python train.py --num_key_value_heads=5 --rope_fraction=0.25 --final_lr_fraction=0.0 --train_tokens=135100000
Each number is 128 + 32 x the weight over its row's rms, rounded and kept within 0 to 255. Layers, rows and columns count from 0. Numbers have three digits each. The size before them is the row's rms in percent of the matrix's.

# layer 5 attention query, 160x160, rms 0.109, rows 0-63, columns 128-159
052:129142153162115165167142116091091087087105170079141093160123166167183136132127131191050123116106
083:147111131122117177139142145117136148157141176136113103082075124214116151142123141123160136161145
078:132122131095170137119095088149178106138090112151152196152161145071128110158106108148090144122092
099:138169112102169142110152159169148166138112119105093141086148144169121161098231069130137092112085
047:109149108208185168138124160178105112187109110124128092092152111173138126103125076126130128083132
070:104083143085161118124098136121158140146166140135173197094150103114087148132185092117154171129121
124:144118123070115176104100130102106138134118167116147084144103119131105162110101161160103088176195
110:074131158135111115096086129058170129066166163191129055149115136179149154131174064107168106104088
101:095067155093097150141088149111124141142156160141061096159130124137154159170195130125158150166126
100:096109159112130091125111153164169124139110108132133124132035103086098160107142124098100156203175
095:155096119135192135122135143148105114150092125129197062108148121148135103106206127131195123106141
108:173117101186184184098162133168131175125157109120113116158157116171143125153083126099043119115089
100:117107126156106069126165086114126152121116150177094153153096123120090110165098079142157143166149
113:104157104150121156126106129127121084116107145110124202157128140185097106127181130111105138113169
100:086143132120118078143057182127116135162152104090137075128138068124103140115126143168128100115094
100:088133128173140114121121091116102147127116069175113083165185137150160148069086168135133121135141
108:066093106084106159175110116106158076070118106077127158151146142178140148191161115148155147169150
098:162154078167115145187121121151082114107061139141108159115105122158092079081181129143158147176088
096:072065146119078199112125156111119133110171140123098086120083144141134169129091153132078122100130
106:162130130132158215151138110135180181083082139114130128192129143138162097085096128136146108091137
105:067105075095112068157141134123095146124106075122095140083155100144134176147086086142139170128153
099:115128125134133187123117071140121164096072149136107176124120156119080168149115120147225128158099
105:119123131127102111115142168125145161110088112111165086078087122110117136136152146131110177130140
099:124076119137139121065197140134079165181084114104174147115157169068112114156039116125119184116079
103:159096135140138103154091115155135160174150150109137107075169138149114199116230083156120108168175
100:145096094130135162149166068088115090162157111114154100120061117148109154090116159102115117159132
106:173154153148142118115153130055155077106121064082162166123099094122148108130102166110156134115051
100:042158102048129140125112174130170179160073164082117053174070102135135108131098117181120105170130
101:090111161104127077198114117099122147152140090139101171097127141081172160186107080123138137173161
098:135115165112105178153145114099175113137089123133121102094155098170135148110201169143121146121133
106:099111148124154113096139127102159175116127134153147128089154102101170097119056186174116127149178
095:105084163132103064139209128076182147118124113138151173128105086157149123127160185100102079139117
033:133057093020118129103121166124197167113107146153117152095157125087087139087125144137119120151100
060:067065123069082105159098152162132123136195127108164163160141126117112186121175140166135142158159
068:125096142211153059117125071112092188108166125131083104170111161140139098049086139064102126120147
104:122176111146137154065052152110103102153114093119146164106157141105098185169127049124182121123036
034:143139114085072145111105147136120117123176109138121136168156166098124133174101159082209145120157
048:135118126131157160145070137088129093146071086095152208144137062129173114130145138116125175172148
080:150158110121074147165126139146135075142115159088130114127110143142138131161178125112124154151083
112:098146144117152152081128141095117130098089129148114153151171141057181103119026116121071117080111
106:169116127118134164148108125143160122094102122097121112129176128168091120084185101133121083087096
103:136113136117097175091155191151126139160132140144157105152102110110136134199138068088115100066127
107:188098143153146101106130146128174129161187087099198107096115106174122160109095172103095090157092
109:141147134092129141117088125135181097100148111117154094171086108137182116134110133112128093162127
112:183128088147113103145202114125142122120104117099132181143149135106150093183082149147131111154149
115:191127122142147220087189169133079136173114169155144130151101176133140096096082151158109167143113
112:089114108158122210154156132125105139138146134132111137140151167082110112113087127144124169080051
117:093135186137140131076152095107194175148101152171155144118120136110117103140171166149080143134158
109:197105128057118178138105079145105165139165121145161136155174131102151080173110045099127089120126
109:131129101124134151126101096116115077169146167151090100140147111180040105133111187109116153113146
114:119151058099178170084182119123087198133106122120121164109164103132169100126164092182145075176112
103:167083195109084117159110138135109077126113173136190182130153159099112083105204111133116089169190
112:136132142113160075123169110146145167132083108109114180143112103101135100156161098120095150214146
109:137117125144099153120087085109125134128144175166087162132091186127149128142082112128122117158149
111:055109073130097105165095140132148140155152145163116112163096096145106117188083140099161083090107
108:077127132087137079082126104076106123130134156085141141162091127093134129141069100142111137134115
106:147086137177109131113125129180085113109104143167108141120181149157087203139175117102128139175148
111:193134158098110124144131129106114127126225155148183157104133109078169172143165163084141148126152
105:078152125129127174169118113123118139150155136136114123182183118119157120110129086130107095135131
109:099165108172113122111183170087176175096173118167107128185116136169160174157129116094083094114132
112:147143108208124127127098155146162128120097117153118147122069159164062175118120095085108128102085
111:124109163131150079156077148104087132164130126145117158134141119102143178171090144158153155178065
120:118096179113121231132161135135161132051138106101109094121142142178138123177113175128166127103138
105:118180124094125217127136157161155133119183091048109118122070127106118147102102132169129096134055
# layer 5 attention key, 160x160, rms 0.114, rows 0-63, columns 128-159
040:124098061149191139136129105143129129180124035147128135089150122122095081127123156167171128112147
065:106165103104123120134141178127104058131108135175131026090093134175140151119130102120155119132120
063:084128141114163105157112155121099146148154102122133103106072144126118139118123052157128135121105
100:167163152215151128123103154141129164117138075133094160146116121128147078131202157130162118109110
061:150110078119096094124082147097113129102170174102099140117130134026151177172159099126138161147138
073:143154142119144187121131108103115165175067103153152089088139146141109069149073124131144066130116
099:161127105112143147075111174161159103167202121119172109086090131149132124120111080141196100156126
105:173040083169123184143101106102135112127128138145178112082138172132084144124184107129114143123123
106:110129094127124143130112176159116122120131130203168068140130090155158169202143086145166152110152
093:154147138125119101129075158130138102100170168106102153110111090147110190201126139093036108127150
093:140100101114135126068050127168153129138118180139121149120146189123117154174171175164119152128168
102:136128013147179163114175097168106110153136146127114051143131177154125158103152124128111113156154
104:166098138131121138170146120104148115072163107176121140047132134157132077148127112105061133150126
109:136169128146166139168115103150177116121095149104142182168157145151122083100152106085096113127135
100:131138089157144097147071181095133150138143122100149071115170135108139122110107132165118059143139
096:130010150121106110158121137176084149133152098113159144082107181189130107052040138174099084145160
111:105059111097136137163158138105155089106154124053116095136121147180144093170200084125141155156149
095:161162144124086125136151151071115079121108138085133196142085126164174126173128131153144082101055
100:042096151074128129171113144128088167139051142130104114088188094080112178185054147129209082097148
102:185107129130143165049155096102157127156117113141087126175185105124119080124140159156168091133113
102:137156116072094103170153114146142133109118160111103127093111109112181150094122123107113114123134
106:184103070146159144145142072163139135122095156156128141074115118143105165155144121098198102134094
109:125143157140114185136125185159166111128093147104135174093092115149132125100100077147114073092150
101:111137079159111091106195115179134182146133096102172109145134130078094132135123058172155120136128
105:157123118118136052162105171096083162171131166122128090135184119117115162148117119118117157151175
097:150115129068207109131178156077153123137079168131119135161106115120152109134121071083142146135106
105:155094123159091122161132106143164057116081173119163095161121105124156137102068081150124122139070
104:149191151065068157184159132173111146116128060113130141140161136103136160158130100136053117119152
108:127130146153162130131112102128131136109070077130044091156106123098114105163070060137147194134141
109:150073114153153201128125134119153146079106132055104111119122129110165108125230175128074156124122
100:107057118118120154131137107063145091130141111155112164156057103121135151095126138150103127175131
092:137116149084101116156113113100092133161111140106154116129106110147117101159151129166093080069126
031:089150118094109150102162169179139083140161137132084097177129147113146153182157112147123127108122
061:195105122150136159108118121131121158177136123117171141115139162132110100137084085135185101130125
057:175124116157173210140159175189121102153098127155118149157121145098114085122105107115141086081101
112:153106150167140060117077133152079146179089159161185119094125106116059186133073082135140155114096
036:185124125183114111158120161113152152098101084109132143076147191154085153181140095175108086085121
053:118102136131107074132155073124082166133192114150096131117111136147136112106129142106147152118082
086:129125172132137075122176020114090192093151091127097138129121144153142108124164170116115176130137
112:094141115107100165146163064095136104120121116142147124098160143130094144072158118123082130212109
114:110110095117091132142116117142101134165152136139144193131104098144153141063149176170115134098114
103:088215076171105142114071113134196085096108133147109074126200135088109119139196126097112120129123
115:179099099095126077121112081171130166164108153092178101123154132084124160112105106153119102119151
110:107104161111131120061108163144117131098152112145170029134097096108171140122165162185087135118147
105:153179134035124072127194145069154089120142139128098138191105103154133148137151178092140112085097
111:084133109069113131086144153190138148132067103209078152116114165122120175152109130147193103091136
110:114156117174136095136183113107148159114142106121135060146184111122097099092133138135145096110089
112:043136162138084187159153108151131154150123097205148125136152088132096150175182123117117116133156
110:110171114071148095048122105125123086151120106185086129155108119145126113061146103163197169160129
108:114157105046166114141143098165169118147138179128178175154120107125202137117176154043118120127180
116:208155121142175142168167100153144155093146080144069128160116111124119117159167106135167143119140
110:142130120098118094135086122104081088117083177085067197129165125125121079135146162148066133096156
109:159150079160141118130166127117138142110134122078123214141071124201148134153200056104076121115130
109:151121152109122129121151096141110148146109146131113082155102171104180163121093071086155105101094
111:123153102122121140176091120135141132100150152113136080134130172153091136138108102101109089161203
119:068066137082072055169125122153082114161185158111146176112115150132109139090096097149146080107137
107:094107134083140106154111165154090134111135107127072147039119122178126127172189175094098125140152
114:122130152163138152154145121130133138140168110095092147150067126073122142115187127137215181091134
107:131139109114143112136129085077079161158105088141106153181146114101106132119138192180129153142121
112:133149141095119178177194122141055135144122104128124111127105142176111143134116050132056134093126
110:126146152117148119148124120074154131086091161167155184146142145145085139125089127099173100123167
112:122078075139112122197096120156137055100133137191121065148103117154139151109069087140131113175131
120:091036075181152166106152110126128133145111143138122091124156093125147120174173097141193064133135
105:129158151111164162142119127130134129103128101122097143143123081113131149114095181097205124131088
# layer 5 attention value, 160x160, rms 0.196, rows 0-31, columns 128-159
092:108102131080132140119077138084111166083106105207180107206050165134125075168134125162097143114102
077:151032080144103124083222151135124123090105115129143130149123065100098088155081147132136196178094
084:153122158114086119117166180131088130116159170154105132194113115126054152080102165073096105125155
083:129115140106162114065164182151137131154118145091123139155060109120113108142058077117092163090120
085:125085129172194163127114093073141162126097156129113141117133122176176154008067144142155133144150
087:103164109168120157128124142117134124112124200132178105159135191127098117077125089119126159136116
085:124162156095045179125114081104103159126146105109110158117135158089138165165141114162169148162141
087:164092132122069133113122076097118083137164117084085115092137172042138160127144128072119108126011
089:153116140144150114157113140166099127132155127124100092160102141103122082112127199092158159174124
089:176119149106097154122147097168175132176140125141116230158070081104072108117091204159115158076112
087:116107123095124154151132049108184111070159093106170093113173064131061141111115137091147162129123
085:162074136148092138129085186181153153087172140153097135188179101106142115137142108107106145128146
092:104097178120126156126122090155148099146148101120119117112135109112155099109122081112144137105145
094:146149156138160096191155153096162193106167144113168173130110140106134079181092141140173131150153
089:165126151143107110133088177155176205184088106122132129147082144073098124163144132066077164153101
086:105103114132169116124131183113130114142120132097147130108159213108069119118103143029128110162110
081:212112130129125173144164141104114085183153132120158098135090171119088117085127098148103139148237
091:146107109114098140123124158086158099110146164118078149117108120114134199212096153129195097189139
087:142105131153038125121126130082142118150128115057139101130123139173159076114087195150156148099147
090:155115140126143102128094135097153164153099149172176092165106071082138106167068127093112199103169
093:143144132087071101149117184080093145148121109133141116153130074166094117103126142164078156147074
087:108171132102159112136118151138168106141131117122143103110111122105120093186161065200141106093082
090:192122107134116101099140094146094112092137114199051064099104170139146114141152141088121090113093
090:116144104117077116168127082187109070151066136108159073171168125124144101129174166158083102133107
084:116090151103145114132144135071062128168119124140180159118154139156170185184132189141120175117108
085:136172116083141088062141124108142076105115172197126143155168155178095210135132100112069061120102
090:142083156168132131093186116094161161138124067124081068134143139184142144130107139071169107118128
089:162157118093109133144123103110142151082106059131163106180101138053127165089154146140127112123165
087:133117118098159103143126084108203124131097134099158128077108132145115151115120163177116113118155
088:114169127109076108146115138116032120050158178108161132140114149084180100109145188124102163190076
087:112095113114112123167113165114103163116148090168117094128153188180211132110161167131141116141152
088:189127136181128133094143175145145045092186102128187117146100138160137126142056135216094081082081
# layer 5 attention output (transposed), 160x160, rms 0.177, rows 0-31, columns 128-159
094:148108102155113173138061224181135075092058144100093133155166122176043105138102180097114184102120
087:121135139107121161101115101141117114171115170130146093165146144118112114146162121152100112110136
090:112142139069120116146164037078100151124070056144140190198114133124069096159025142106119105152143
086:098140123122137094137113119039073117132103097164118074167083152167166127164113181152086152092106
091:169070099142121138100140136141117124103111185121201144216079156143118207185089081128079123151079
096:167127086031136148116128111177160114147108105122104071147104132130125140136211187094149074085117
093:126116147144138135133165184152113118158083115127104104128055166072090098083116115102148100175119
091:149065169147128107104097109161147118149107094167134112124106128172136148128116182129122120063138
093:101132117163143137163102129110154122099119112124082105144099131154137140058106052189109045102139
091:112123076089171109156173135097116108080108145142134078164132161169154097145169092091085140110121
096:124088149109149179145126189125160091136125170147109170061147151178185189095076077122105108136135
091:123143127126147126089112126131113106158124109132154096061140163100129123120064135158144120148107
098:195075088132120149163086131156105160165131221110161132139179097092129140125104175122121107113134
098:196115165115153136068147153155170151079155133093127158140136108116124159105213156121122166097071
094:138129116123103089140140068119076060060113087114104086142130080146159133168131137149103152086144
086:109138194142137132117164128151154102150187137198127147121136108083156073109145151123170069121121
083:161113102107095143136121155095133175133112184107065120140162094115149094185120166109137105124129
094:152121164109142172125113113131108102122097160104139176166123133116095144094097121139023063127133
095:117162140128095105115142111152108164164184164179121134167080155126076145139107125135113081142145
098:074132133173116128057133148165156120124189162077125076124196147122144128087125132140076132123165
092:129103101124099116133141093033143162124126160129114163154094171219146178160018126101168119088103
090:114125101109124186112101139198127107100202154167129134166100145135132149087119120127121162130217
092:152074203121162100139158102135127125154171112064141073110171150125148116142123172156128139136157
097:143097137162131156160129116106131123103126185124116071153108132160104121087076100067155073073147
088:114125124169102130169090104166157085140086134129102170106030061114138116140097149078078133111161
090:096111122079097113084108113135182131139171108141117127133106124129168159106141116116089175156158
092:137078103118053092164110107152131139114120152029158181090113141121101150092114090155143143115164
095:177135164075121119171105137141131137163090092112090153139146098113152131094082091084155152160119
088:169170117176174099108134171120115140132106104095120173139090007137094121100208171158163128138154
092:180162135123141172132135058132122151110094094179080115169118181160152179085152071077158107076184
093:107140050122132187116140112166123165111098133132161092062120135107129160138052099188139148181099
090:100151164065166192110104107097140138151064137144080090126083106130165144133213110127113162116163